Weights of a small GPT-style language model, trained from scratch on English Wikipedia.
Architecture: rotary positions, untied embeddings, capped logits.
Training: a variant of SOAP for these matrices, 692M tokens, 4890 steps.
Each number is 128 + 32 x the weight over its row's rms, rounded and kept within 0 to 255. Layers, rows and columns count from 0. Numbers have three digits each. The size before them is the row's rms in percent of the matrix's.

# up: layer 2 MLP up, 832x320, rms 0.18, rows 375-385, columns 0-79
# down: layer 2 MLP down (transposed), 832x320, rms 0.162, rows 375-385, columns 0-79
# gate: layer 2 MLP gate, 832x320, rms 0.182, rows 376-386, columns 0-79
up375 106:175126163140125192150126102147122067133168151109024128132126177081129143092106191124099132112090119112134140069082087147102070103085068104129112102220124119063114115140152133123091148126116135195126113119089123158171094112121141208133162104
down375 102:154104172065084151190109061094065102102126106089130132134149106083108151153116103167126132158169094199151148112149135145131045099099128160070122146129165125090131114099127138096145078179147152174133138136120114162178132111165155146178073112
gate376 100:130141134209160136076164109138142079112115070185097051129160147104137121167193102088110132104096122147113107111125144161106131150175137150180149146131138109108084122122104129097198125178094092139124199118104102098193093161123104147134108159
up376 098:107128100107148141103144163185081093140146132157156153100131108063118098153115119176119159119106162137088086137177158125155143092151086185158152145111164099128084099154135154127083092249068121135050146079098146151137104162156107166126102171
down376 096:150130111188090135093162120113122153168140119114126105096151132157063132156161149078044154119092140080188124111112089102163129124160155171152130131147093080160129083107127134154108152102107118101119194113137109197104127118143115148136090104
gate377 092:170128137154136108116115061214114151238120106134125065104118142075145116164172128150129112153133160111132154116100171090086138134137114063147150123121150153144117125109157121137109062110126129135104144115170083122149141118164129125155163162
up377 101:092119170080086157155091157062110101071136119113088124119178132187147148125098169052193126069109136122121090180123113199152144133126108147151128106113105113165155132144100186100189172075175124168140097137113153113091155126125146128097078140
down377 096:090103157165091102155123130097141097085166171127098151132100139156132171118094121132086130125079209103101112127138089120145174118078142117183168066156159098085090170116132170130131157133130146163116065122098146087121086151101143080105028023
gate378 093:133210135084170097128134131072119157052138138107175127157161156140141129140125157170113136164161138104209079150148147131127154153166092101158135124107135164119144182094134102107073165080181114129168128123146137115142054184149134175169144118
up378 100:105167135129140143135142138091109174104189107154138120122148139076117075153153171093137118115156139173150120138170125147145098177168098136180148128127120102135098207119143137109104134080123068131107192060120105094152162255177127120127131133
down378 102:078142150168122141174137182188117110109083076135183117091091159111130128091096115157075121113099115164046110159089133127138097191100122139088178108165149178128145119198107109124107169147121157126124113094088100130187063148130089113171092131
gate379 100:101132128163126080095118156121112156103134096131166159106143068165181116068126093113077155145122118131137093081143145117096163062164127109121141118109123165133121161075145132156067156106179144128133170111088104166160146149116133193142106124
up379 102:093068100102143131158199158171105142107088147152092154205108128097084161171115153077155118157145161168182100105101137139132107133122155100143118099176140105133132092183115155111114126124085170126109081175191137106103094157136163101098130115
down379 093:169090121121110094116146101110152187159183162097093152136088139060177108151132105182165103156113126122099159104094155169110169093066166149116142086098150114137172155130143111152142123154095091167106203159153157117112111138120129093113166153
gate380 114:089145097142098189118088154129075130136096184129185099137171083155151093092083140142152077130149127152090130099108114127067136098052134158131148141174166105107114198081149075111134176086149126087160161070089102077077152188155086156090114095
up380 110:066083125137153103112114090082156120126177152148111113143124107119129136045172094093116121103096097131137166144170073115141138136162089154132056139139059145073140115142090140127128092115146122180083111160123178140181150131142115138152111174
down380 099:146107106171097145173101102181161152181140150123125092121105181120103152154157172142102158149157164077125096140147184107170144106106191163112127137104078088137094209201147116072143142144116102121153134109151084091079128135148127050111191147
gate381 097:128154128126082157126082192103105113150124113159118135110083085121063180227133068097136164149191094122171154113158144159144065120118175137159140112168175155191152136136176141153142128164155123090121097108186130095126141157112112131118072115
up381 095:147082146125095132115072165107086139120105047117094153181160105184104128174101128190098159143152077162141097127110136124209102171168125137128044164135113170141109078153148092202103159136147120106120078113144153118148124154182120126126091100
down381 101:142110135151132119104117153109131117147165084090132121129103070073090143152148088126090110090144168155165172108144147088093183149128092056120146186140169135130176079044080137152121131112165124143131146104132149151145104147189108159141150072
gate382 102:107122168103183069124151178177123136088110111139065178076074163125103128158110116119107074168151059154080161111075054140150169127126077104137114179109149178169109127125042195139125128090170136139160190139150155144060103132116144168070122145
up382 104:194115246115143155087065131178104168170138159079098113095124074087100098114137123130108152128183140108146143102118094148101125065109129146094107157137195137098124134086082127093161092079183171171131137132168152101172126151156115130091154138
down382 108:101036128137197113091131159073135125178109132191086112118130138087126118125162139154131201143108203157118068171119139172061096109161074121139137102124149067114104136108147192098170100237129105136120124123165091117134049154151184151091196117
gate383 096:150071120166104118121120165145181128164147126173154111128094140145121156148130102135095179119116130169106134148126143070112136148111179185075154167114089102083182200115134075134123105090130084141123133124176088149090177131136141171150143072
up383 095:155066144132144133083115114159154135168134088149109077156163148159110162159124129129096158138102130083069110111080161109111100082171170134170110121129114083158107184101136169081112071121122123114126122141143064108100125151136105184187165092
down383 102:108127126171097144156115119093085102125080119144209093169119149101110123105143109140156146157099142081134081116109151122162175125116135120176134124179061068146093083107187121126098136086154067141117139108078113086083090128112152170137098112
gate384 106:173148118139138168167175062129168185109157126169151143163112159107215080096145119206142086168147103142133128147097139167179132183181151183102165186121120147138178102135078122120058142143129159149161149143154147193164157107134142119166099088
up384 097:059133100121115070082089138137130074141076069071109099117127079163083118150115193123124176142112181101093139101128136116104174113063126099166109081143143066138129171109159132152172121063121110109107139093106141088109164167130105079111157159
down384 099:128139125160156068178125114102098103155151112122070117115152132207096144159127119122101102130087162165140118139178192105101140157113157121206100070057157185149079144127150129098152117124092099095140169087131121121104095085132119080086099109
gate385 103:134060078104132102087199141122109115096132112097128095149170042130148112107159108104115189174120127127108143093133133103134104130087106108058145093117062179109057113152110129159096113094102149094143120111160120105163145117100083128143176144
up385 098:158093186165097155084124173094114125113102132137139110172122127116124088165141112134132123119147105091124106117131122193125124149205131159199132130132110132111115145120153102134090115118151088173104098135112120171081108088092112100141112106
down385 106:106135087087169096108117133138192161143161144143172136121178097160191125161157176101101097114136099113126142174171142150114210140058130092146118127134073144123178079175146192134102104148099179155149084134152174153149108147154149151070215138
gate386 095:102098138168145171115116136115152091133124156162107115174155159165175180153091130117169135124165126080104135048158177118101074113131139141164142120086186105124118167065211164133156169104179115106140156140098176127105103107161093134109139105